{"n_layer": 9, "head_dim": 32, "activation": "tanh_gelu", "bias": "all", "tie_embeddings": true, "init_std_qkv": 0.0652, "lr": 0.0104, "lr_head": 0.00897, "decay_shape": "square", "final_lr_fraction": 0.0, "doc_mask": false, "dataset": "wikipedia_en"}
Each number is 128 + 32 x the weight over its row's rms, rounded and kept within 0 to 255. Layers, rows and columns count from 0. Numbers have three digits each. The size before them is the row's rms in percent of the matrix's.

# layer 5 MLP up, 384x96, rms 0.0936, rows 290-383, columns 0-95
106:090151153086114119137172176137183133072143152157167136195129046108111053147139160153152153102167120125076083152165146149188157123161137152129119105114121128169150122136145145254120115135104135170128150166070100100153108127144155156108179126168122144112156134119159091133114151119163153144
106:098100096152072064102174134141140122172152106177193138090113089120113081095189120088113135147116091112183136141098136183147104075142116170123187161108077204138171129126150135104145135142130177069115139108159151136143119074116114128176138187111071157118163141116102140125099126177083107129
098:128128085112172162124120148156123126093147081089064123181111171102101096109111122151169129153142123055132147141148142162114154147169131129076083165118032168098103063092116142117094175142121142161111139132117144136191079056119122142134089090137104104128048175115102117177120130101106095132
092:104147164129119061043106134077059100120095186163148090161118142162173103105134152113090113119148115107129162130116139152115098142120140147105090139098133086096157128163147133132128088138126112112152091091125175098167113171151063112069186110168085145113062081071154092132147104130056120124
115:085139160075118107131104185148210110129143059116128110123147085134134066151168127152071104109098174177191080150087109143148140129130103137104146108164069118160134080126160149129097120186101130095093124084109160158164121114159109140132174079134168115084057168142104130069114140111156112119
094:114118180091126149125175155127165123141131164142124082090180097093143167154135098095053108098128105105160195195142111087071105100114153114076086124111105181157162104116138148084126121175145139168114087183079115072112154125095115155144120133110099118141080202108155133123137085060149130109
108:173096140121087191080159093096099129155143071089122126077133100160104117095143165087109179082145096144144139142140166063118104123070110112162141105137099103133109126144066135116106090182116092164025120101145117182124084082171085137143128134112136080160132115130176153134155149157176136112
098:115171137097154132109183111153107097145062157167076107120198079112158133110152040125166114109108116185150149137127166093130128127155103123149095126148076110136148180115159146110083086109147108146164056122135152169124103127186143170125098072183172189165125133130118121098151108143137150065
105:149096123176142111155155104131167121100174123116116140127144120129148101192116124076100114132084166143127113114111213204142087117176105130161157149090117149061111139187072128104108104142129143131117121106098163168112063121152138157129126167112066094092104185068082095186083157132127176131
092:099154127153124126200173135160152103135137147143115126123134100122109153157154139179148133177127140158180107162132181213161121103160094177064160148089132177213187106081096066122142157135126134117125138094212131163154160074160117095154111133126134085097144166106102099158106129126123121157
092:092082105163121132119146102062160056104095101115076082121137079055056121116100129094114160080136120188119082145157132117146108121124103133094102145138106090148156149101188093113110145186125100096144107149062165111091118118092135142104084131086151112110125127129099149153178138123220133104
091:090161123129136113124164106175125149180131136119171093113130130127121116154152124054169182093108095101105147199131157089139113139156102085129163136174092110095129202142069120122148114138096128126153106121110162150073118110080146067175101194062117089115180094127155105134176088090082090144
097:093176082194100139134130100134170139077162122057152126146146119083118136149131134106121133116108144120086157112123131152083099116108127126166121112112117185135068170111117135153087079179161058109122166121125129198158140129079091057065119113085086078163138177126164066133121136165118114165
105:074161141105163163152152154106125120180113100140085085166136184058113142128126111161154165104132131169169165182070090138116065128152131106119093150142157095131113115168118146116091135225109147058140137112213143115135114110120122117168108109179135121180128161168094156179153102125137159103
095:115104098163125125141178123152131186157131116121064054170182066099139187128131116183121141099148119127110155093171126117122132115113125114139124102065100156113173118109148133068132132137135128131117046173070123107159173139072103066106093149066048172099117137126121145099112092142136117152
106:154183161100050127077083121163128123114177104128146122143130145127125126106119172100096120103148079129162071168149139113110166117137098146140102190153082096118073125154148164129138072141125047202123149125092107129146064113102105108094137163077180112169095060107105136092173100137120138114
101:162176155159182146153172119066156150126109133124160050116117152102130132147129077156160109061118154101087125122105204081139154081137117124124141132084094120139113124155146146136111173148109078199142095090120121132139105119100148134127147079142164039051118115159111129097104100156121201137
112:104141129147174128118122054108161153108199154128138130115168132102091119117159113116115155149079151067089094159134148093140124142137149138116140136153167070124137129156182078113155165143114105141131166097147176111100057129119185103231159207128124130168135115104165122147136214124113105104
103:170157115185092142217121131070131111130122195170118165089175100142095113068135054157122152134102148154126113148098110150133142131127111131184135117084116124170174061104122153104110135152113069121086094087175101116147102151129182140088079129132134155143172125147160187098109113165163172130
112:050125139119135161149138066092099137149081143162139084167115135129103130124127150124140115146105123146110110123067137077102128128134187126108109162162088134039125128145122156161141121158155169154109214143102200184125128100158130128171132133164157095075115121077126153183211123168138139169
102:178158144147033062155141092153121114145122142153145106141077091158154094085142067130143158095127134149155147156147193116082157108157126099088136075173126109096161156105116112198132145108153127138139161143123133094154076124136108136087125074139133195128107036084125125135103091130073137144
109:144093124137185136073159086086181149127158097155128115150136133074074125201126093125077098125081120158092119131091152129053122098142076159162114147177131130082142160181144092179160108120117148147116118118165181115117148148165131134137165123170118198150123161122139081099112177058087138119
112:084107204163157154148168064149139115133113120145111170141133055073080144096166143125124150101129116100088112147129178114128119146126154128074101172120173146100130116160156113121108131174101160107126107190129133158125152171190098146076114167193142119183094174218133163138168135157118109134
092:098192159122127137140113075139210107126136120102164180094213137068157093115130118147110128171084124107134187123185126069157144120183127166145173113107122082141145111086125147106144116050163186115121093160093105154101103105107139114175147116101109082067100115090140104119115134112152099135
081:158103081125119161186118090107133170132169165108200118130164151120145148142113136123167126135117141143087130121112097160108049102136162108093101115141113145109183197179149124163132104127099099083121150123131174052162067133165152115076115089136155069150115139101086061189113075129097131146
097:148086115158159150130092175051135160056121140141136227113120110099089098196102171196125120122108126133082108169115132190129087090136133088095121140110120140159098101059153142169128131165152163114157163134149143146136156178120165119114142094123157157052086141092109115103141138122153128165
108:069098115080117186152134131129115155103147059109082126155172125086118128161138039171097152094130129118061070108118086082116156090122066151087136157123170086127065102108139128069105130175125122113155154112102160120204159106133088092138087116133115112168174111132119121119122108093161138128
097:146099140136142125165178085170152125131172124149153142148134136106191184197156134136133126085107190115122132150079123097109099135147134158152123174081157054118212148125169145132132157066129176070094165156127066087114133076145127172111071159086125121183156144155133142134137107155151128155
118:078131131153088169105132194136215110116156093076188103093109119190149095103133105148123130151084133113153164116159096117170102102110137126112101144114122164103213125108103147095170067140123084085105122093128178181144117090135108090107126069073119117089155172151121174099154140141161148151
108:165180174108118176071082112153169131133117082126085145085150141175115125132138191131185085107092117131097159120170243106103158137145132146126115161149166104117111097145108148093144128127136133136085095130127140117158079058172100174115116128154112126127143112186209091147114079116132102131
088:148144129189122117075162153117149138149127152088149107153162055072110132095154133129042054113152128115127124125166074074173176161174123185137140123101099148133133124127095157099134154128157154183129172120101179148085194123084146102171147103114109062078165114102159116116125123103105150135
103:213145111083067140121191098112090120115103078147102112113084087140124089112121072108163123150155137114083127109144141071068101109195135135126125119078104098145089153096138092143132146090101154115129064081112136162157083125178048143090129146121105118084124146114103113112115078146152148067
101:158142156087110129169130104139108185165162143116201070131115125165091146161114135129145165110125133150079098130114093166145130102181085136166128126178157085164162112255094154159159093144163112132149140147134103134177153145129131115116148089131129121092117148040147050128131118122106108094
096:085162128138133084127133147158133177117088170189136116155112093094090138092180133122148121112116155044092172114158105164155130101111164122112071186104137094170169096081099116069110106087184077086085108140157115142134122147178082140188118138150117159120139117101137136188160079080139113102
102:160072153127096143152161187196090108160126142200154136175099169117094093135130108071132131107152185126165125130117144115132158115171122122115136101117119137046081119174091132140106162149173097131104075093117173085142142160102086179159102122077115102182142128144188123118133125159193166108
129:131112154090132103166134095124138133107107172097124103135166174128110088100154121125162117121155126113166129113081169077137057078099106152147199041150163116171120134029152148152143122123093153188051105047077117150120145118125108115170095125140113123067121161126119139115101112120121134115
102:083110138120071105099143174143139144108113108098157110074138083153099086118181087138104078089131096165035139131141167130110090157141137135183135126203079136095153109122110157138142154154167111106154111103198140097065073105123147137127159100094147130106115152196125077139139152154101189112
108:136171134112116139153133188149143189157141135118117093152072083143150093061133106149165131110112143105129164124134149094081120124122169111115134087131134096133161100145136086195120146136187135137171155082198076083110112081139150096082169142141073174164131142156129149121180207157102195109
119:148123101140135155138181152138110148119105124181117080168096109146118125091130102152143180150120138071077104114141183115055152114141188137077043125060151110149135095174133102143127159115144125159200152127132162209133141074073118148149155129098151161065100122144093132141132122096144177122
109:151077133110133134111116123095084121109142141191136156175146154125085114115139136203153127080131085076177141117103171093089132131111123086115159115098079140140172092126106205153119125160147153134145060152121120097130198131079120131144184085155105172158144167186098158165178094067131139106
090:159085112125148175154159110137157137169116124129182069114116128153089108101187146131081083068151119119133139150062154061145090120149078136086126168136097182142106081151151145089124156098135136118092194134146141107103124131178083122186069091109190096117109122117191104102133191138125115146
106:162115137095093150095135086162126108180122120151117114144097111081116090103176103184139165181150168122099095120085108089051142149084178112081129073174137133102098138113079125135139088108116126100200126174121088110127150139167041177095119133072153114157104091133116158156106108158153161165
100:159148171155088144163186142136142103191194118095139131176106168206099071168130108143126139085133202124120094111091159139149114107142131111136146153063159078157127171146146098062158128099169101129135114146093130093117103139044138127115149154163157125142131107155173149125095079166132184119
092:132135200133086117127135211091137162083141129111115122105117087080073092118145116164133120156170071158110128139157114081170081125145154133114121149123148132190145159115128137154174122126159125093147208150121169151137144215118119119113106094123144140125088084198176106098155109181098098187
090:161142124135126150111114113173159151113172144116103109118120172175183129087160144156129124130090126130091182126187128066107035120127095104127142090158123128090182154129149126157123141150143157120103076156162080147161133124085098106167105052115120130125029077128201169139124151147108102163
095:103145118138099115084181124123169089091154093099143164144142131142152116102147137115097145131128180095160180134161133128097120120116167145117128097090043139123144147119154149162192060171027154147123173132153202141104117159156158148125067113109147169056165130167168160104105142163134112121
097:164112159146102154158127155109081127198133125200108122113163108177103146126152176119113092097147147144105085181121132077124117086124171106119129147138077201100097147160137127107117125161075130119043088097158100074086194165142116123124122116067142149111137103114188193105109104157159141116
094:110107040171115129106138141210138125101138164109146092093118121142160080078134109159133146126117115097149121147120107119066173086159133106212152141099094101120094138120104122120159135109107129086123105065138081103143127165120073163164096184102149157174133114090149183155086161188125187113
107:155163190117130143100121160114198147123141135125116073124089170185117088171098136089110104131108134088143183133130152112190087153150121167108071104136115116067158137153143115072166145200144088145118096103156159222161167088121158145160176140177134139109091139140093157149110096145098143125
108:188194101134144090141129149121128089117146124123169141087072098102186136170135096084161119114110122169078140157117199120178108108119185112129172065084112115133065154134092140184109156135072131100088130101125125149104108143165146112145118113181130149090073169111177144129166148171184162139
094:144095137076137148170079098065156169171099122119171143095144147141107136104133155109132084122146123069145112081088145113142120090095140099138144146128118088069116093138135141128150078123111116203187124159079070120121089128112122123120046073125140090066084138134165123168120129197176161088
082:092168178164155117083153157134225164124144122107097181148106088091130119159116114102104089162161118125096079109187142100125125104119176124181179114184159134135128136116114095122176114116131136120069159151076129130116146199179138123108123104168119193166124144132168059143124136109060118143
100:186103120126147123108162143203132070131152108134130127106138162132098080154143100225119137117131065149152107101160174075107170106161143086124091081120116058104116119076169133131112101073134102201125118206153148157132104106127117096138175102168111084122147139133144095141161083149125103141
115:142164101125122129137175085131106137168181094158149137131114100164123124105119184159115113102125090082159131160158092082108087116083087150161093204197124133172147163089138141148109122108114111150157128089199216086129163117129102130184146074139110156193154138123108133169109163116066143127
103:107123077173081183152151108087151122159106137133128068122121129060155153122159109074131116161168127139153090186109107106158139152116108121149083163134119138165119185158109132132139161112073109169138122029061118138166062157093159085118126092092169108159098127165124141114164142141147189158
108:168051146053131164203156159191063132126152103089155168140158089128140126110167160112121161137171178111136145152169131139162104104105174136150115139173083136131140076165099129105125094111124141184120156136132159101123169116221129070126123126108120093158165199124136140154150134130148125096
104:098136145117119153157110085136122124126094124155160133091182146170087081086167113190173163085188096137099100151157131136179097148188103128105118100074139072122137121090138164142168167128150134148082087132188151154166088219138143133117134133104095112112144136101166175125191175110144091162
105:138115102112110136092172168119118142139111088086121116072092156181059127178128154114153120098109087153151143172190116102204144144074140178123082096118101195179060140110163136126132108128122129115155108177101090093131154075105118121133125102115075129150091137093087159109170147097143171068
100:066159095079143154140135109176095121123156097086062147086090133185159120129175123180133133113082095191141132145125149099130138157112149121174109138175159089082117115090188144091130126127112094136164136139099169165142079116152078121080099109220115089137134144142192097128145119159115069118
077:143100115193152158160213100109136127110134070113123137110150143129147113116129155082084088105100161148103148154119141185130152149079130122067139098148147101134134123083172116084183129049155114124159178064105163120100074120153154091063124137102124156189091114141122170118140096107156176080
106:149091202107118124113173185103095120194129200133106140178180124155089118114146130095109145119120079108066117130154134124111156095108113137179122132190168132075066099064067124125153135148122126166142121157150138090120199093164135144113108103090123070159115094144131103121175123132131119066
080:123134198133135155088112193129156187136094127178130149086139122170147075082123157118132077141103084117105139157137098146097098129138125158052150124112104076128085115152160183153153136100130137128053142157182167164128131165083078073103090118089115148121094119120194133146144120147121051133
103:180186104178151108174156116137134184111185178168171131133108165166144118101121090117086153150150108099138160161100150113055146091114176110130174079106114121098149117053127160092093097142116085145200159134149110120080091143091161171169091107120110123144119141156141063114157107175129106113
105:124096212097137084139112086148169072152148119098077098089154131122119144079134134134101173102127066088139147165079189127111185115131139126168100154109158126109112123138124146196138094163094130113101198117137142101189112120161153143149184101130104207137087149088071126159128097112108162111
105:191103069150107143154164110173185171162162148106117160110165110186068097183118127174103171117141152153121136157141135121111181127115094163143116162119122164135145113131069085094131108114159128077155103102191116110143106143074164204133114127138103119188133106162142152116164172188184138146
108:120144089141107109152140174165157127044151107097129117152130200116085105107108130152045150088122200089133063126181136107111098135124131090081136123079094052151111095129111152134133093150118090142157158185137131191154114105141163106103112123135131086111154191094147119130171142119144168175
103:103149161110092134161078119130058132078161129111166144144133055123080134085141172109095125149131138090106174136130108120114158102110142139156103086068170190117121170123132167113145129106097181088129115071060156160102179151081151165104178159130118091175081114087132099142130120118051121134
109:133132145126148068134128163142162103108167103122172118088145064084134093119143129118159115078123115100127133130201069127122030127171069184122092122143125133154109121113101140132114169121105175094101157132059137127125180064111168127089134165162101137140154174084132163089116206108122099134
109:175209113081150123163091150141083094108140125212109098179134142139145146136132148168149118133109135114117160149128138121129097173123150144085122087142138153113184208185176126155169146191179146087194097121103156093139182082109121128161104196125132092149083132144129072149128145127122132123
102:119134167184127086128130107126144182070112185094135074098148129090098108147137085099123159078157114115157161132176194191084118094134178134117154134144168120115119176096110165090125083163097161124123091152163102101160132139138170073133146090155089121165156111098108154133131083102086197068
101:140183132200119121146168196146132131112128145133128043105070077100101063116103087076089063065103191121164148142141146128142092081104153162157093110172114144151134125188176137152140142158138150134129146147158111084116158076105093138118186118131140134140111154198119146115115108124153122124
116:160125137128125121120128103068153125161158089089183145108104143136159164208122077130143169074136195136111133195088115108110109116154114159071098139128123116136193136134155192092122140101182098120147093095176115187145127084111100144116139127140147082084113138206057114179139106147115114127
094:101134135131077166155117068108116174121104154153108172129119096122110081119154127183118147139186131132125106113101122083113114178050138145162168138119161088054123084122126158182190158124131101095133065211125169192115173128155117127099111118148070140174114120078092131138106093111119158112
109:120093110163102140182126078142085134162143113138138150125156153102071115068126097105119087113117085131186146151103100137147172101100103145136177110165035136174085057120113113116072096123120116146198120065150144135083136106084146152106178148117133094071111147113083116167142119163096109084
105:162147105135187124156104091125185158131132134165163127148134187046114128065160122119115144138134124084168093176081104149053140170141134110145124132101101148111149044145111132152083156108143113141188127101136105166099133137061133098099119161129131117134142088145091158140178102134106209192
109:110109136114118156123112105133092133121122158173152095148133148118115096117176150090175073115131106093076122114123141054129104108097152112094080163143177164086114154133118093171102093118088076139150130127087196169111115101103148136070132096061213164112110164161095141082156085111047123133
089:126138134164160130145135101063150129125160102110094138083187109158090135214154139156136100171131106126102126195112075112133081164124185168136132182099141156157119110130131142097192153090099145125096058175139123144160188169133097116109117123141124080138105077108157160151127174145090055159
091:094121151131136113137168113152098122184125151130179097091148174121114111053109131119129113139143176148062115123125162147032133105148150131167115109152128136147113146187067162136158149043112100162150200144084124113155147120183137144141125128121099163158105123044114156179172172129154134100
098:164105085094108076137135127057077098131129173131132140087123109114163090149169099116113137111157103155081162163148133098192121119114140088076092121155124042182133149214130096172135107129185108087108115088101085116116139123174103133113157149103129119113151117078152154117148150202188120118
101:110097107080143105128126094095063135138152152070106168082142185101095136141138109164190158118121152189132099117128124145112170063139134103130086051109176090117069181166092144157140113120077113147154113136064140115162158164099101151143099122115149151140165167115163151176131133103084098065
112:081119102166136089179095156085057136141113100133112131144103105084164117087114086090136180086114106109161040154112133118142091134127119112173147158078150069089159134086096142096133150150118167145146067079071133115117154119099101147133145120163154158093146187122135206187140115149170126123
092:158116064134111190058151124147158167166117102079121129161141157118142094083101123106117087146179125109085101138139122098177092163127154132131145106148079153118109089123117113134134140146123080085140141173164166110202082082128139093143109108160038117180062143113096108175121118191163122125
098:125124151127118104153128067068144089130173148102167110176169050099119139090157175103145119203103127110105121106075074145147125084123142121157123150113142142159091101111112154086101163196058194166137157091089089129111137133079151096103169136137092162168131154111080113141129116189118156125
116:102138070116148134120123190115115155161105157133151124189148081088138091112163127108095135087073184104089044110105101135158117185137090091120115114058147127113108149148165097116184125143119200138151133084099145175125159159102132112173099195139153119149157084107151134111165162069112107106
094:142085129104153088135137149046178162147152082115128144132172085083101124144119145138141104056130150096130139128130103126088110114100141138122132112123137091079141154133110096127093140160099103041135180134117119182065190161084034099094149131145100099163091099128126122105102094115161064093
092:136100173064196138089157085115109132196176087146085066129163122088146184115113192079119166073142181065107144125107092183098166131079131166175120109134141156127082143113102117094114075141132181097136131153111125121133159144126118157124082146128113112122127118146114139147114078188090131103
079:160171078118139156169123173142104128126119120138115191162067153176195168089159173115139137101072077202150131143108191151148123048153186126091145095157124158142131162155172142114140116085122150119163142097162111128132203141101164141103179089147164177111148143118155157121142113119126112144
100:135121108128158101178137088197128081102140218111158141146113155150137154132160069162145116087068096140116071147164135067164099116150103097086110109127139165102082111162138153144118115121092106167187146105108109131111107150136148038124097100133135095078123175058114095094115111147171125089
116:105116154129123120137102134151128059148165104144159119175104093151109149093132061137140115121130098162144096095106135112111087155168098131163142130133153098095136122112101145151167113177100100155083168098064201123129131103159110087104070134180134192157160160156188149128199086140187129208
090:137148080057132151163159136119225135156138183161078117118133117137084126132123126179080144148118157196134122119159146115101137150114173112140118102131124091156092160109093123068134113223167135137130086120108146129116140138170190173162108179117159129127083151128145102155139171164176155192
080:125150099102090131115138114097112135130134132111107200166118081122099144171132159148079127165132102115102151115172115169158090099154140142171154097134106129088061196199104130087136087167206123121123191117117110137136099090096157145133177075045159123149100167135146164167140095148113092175
102:144092147062053147139165103200125086156132141123112202176154136120096105108119126130067154093105116178176175183123097102095111137141136107152068081150075163104087133125107173116091112141151088144092098105124125145138171117104118107176152164110108064181118096145138107165154122133119166088
096:181117139105138176173105131132055184169147160180115068094124128156040104102174118104144119173135089167126166118145105143159094108149096126131126167140146127117070102066160104144164107138127135181163139087163057098108132069137137136177113150150132129093048133148089126147129108142106130107
108:161127149142129218146123083080160094177133121176161149134109175048150128092161132091127117168134115168088120173109116150149128173125130166109154130136116133146131096098174158071115128153125188113153097120094123083123168215160144127079116187137142091068173147151115092136135136187104114121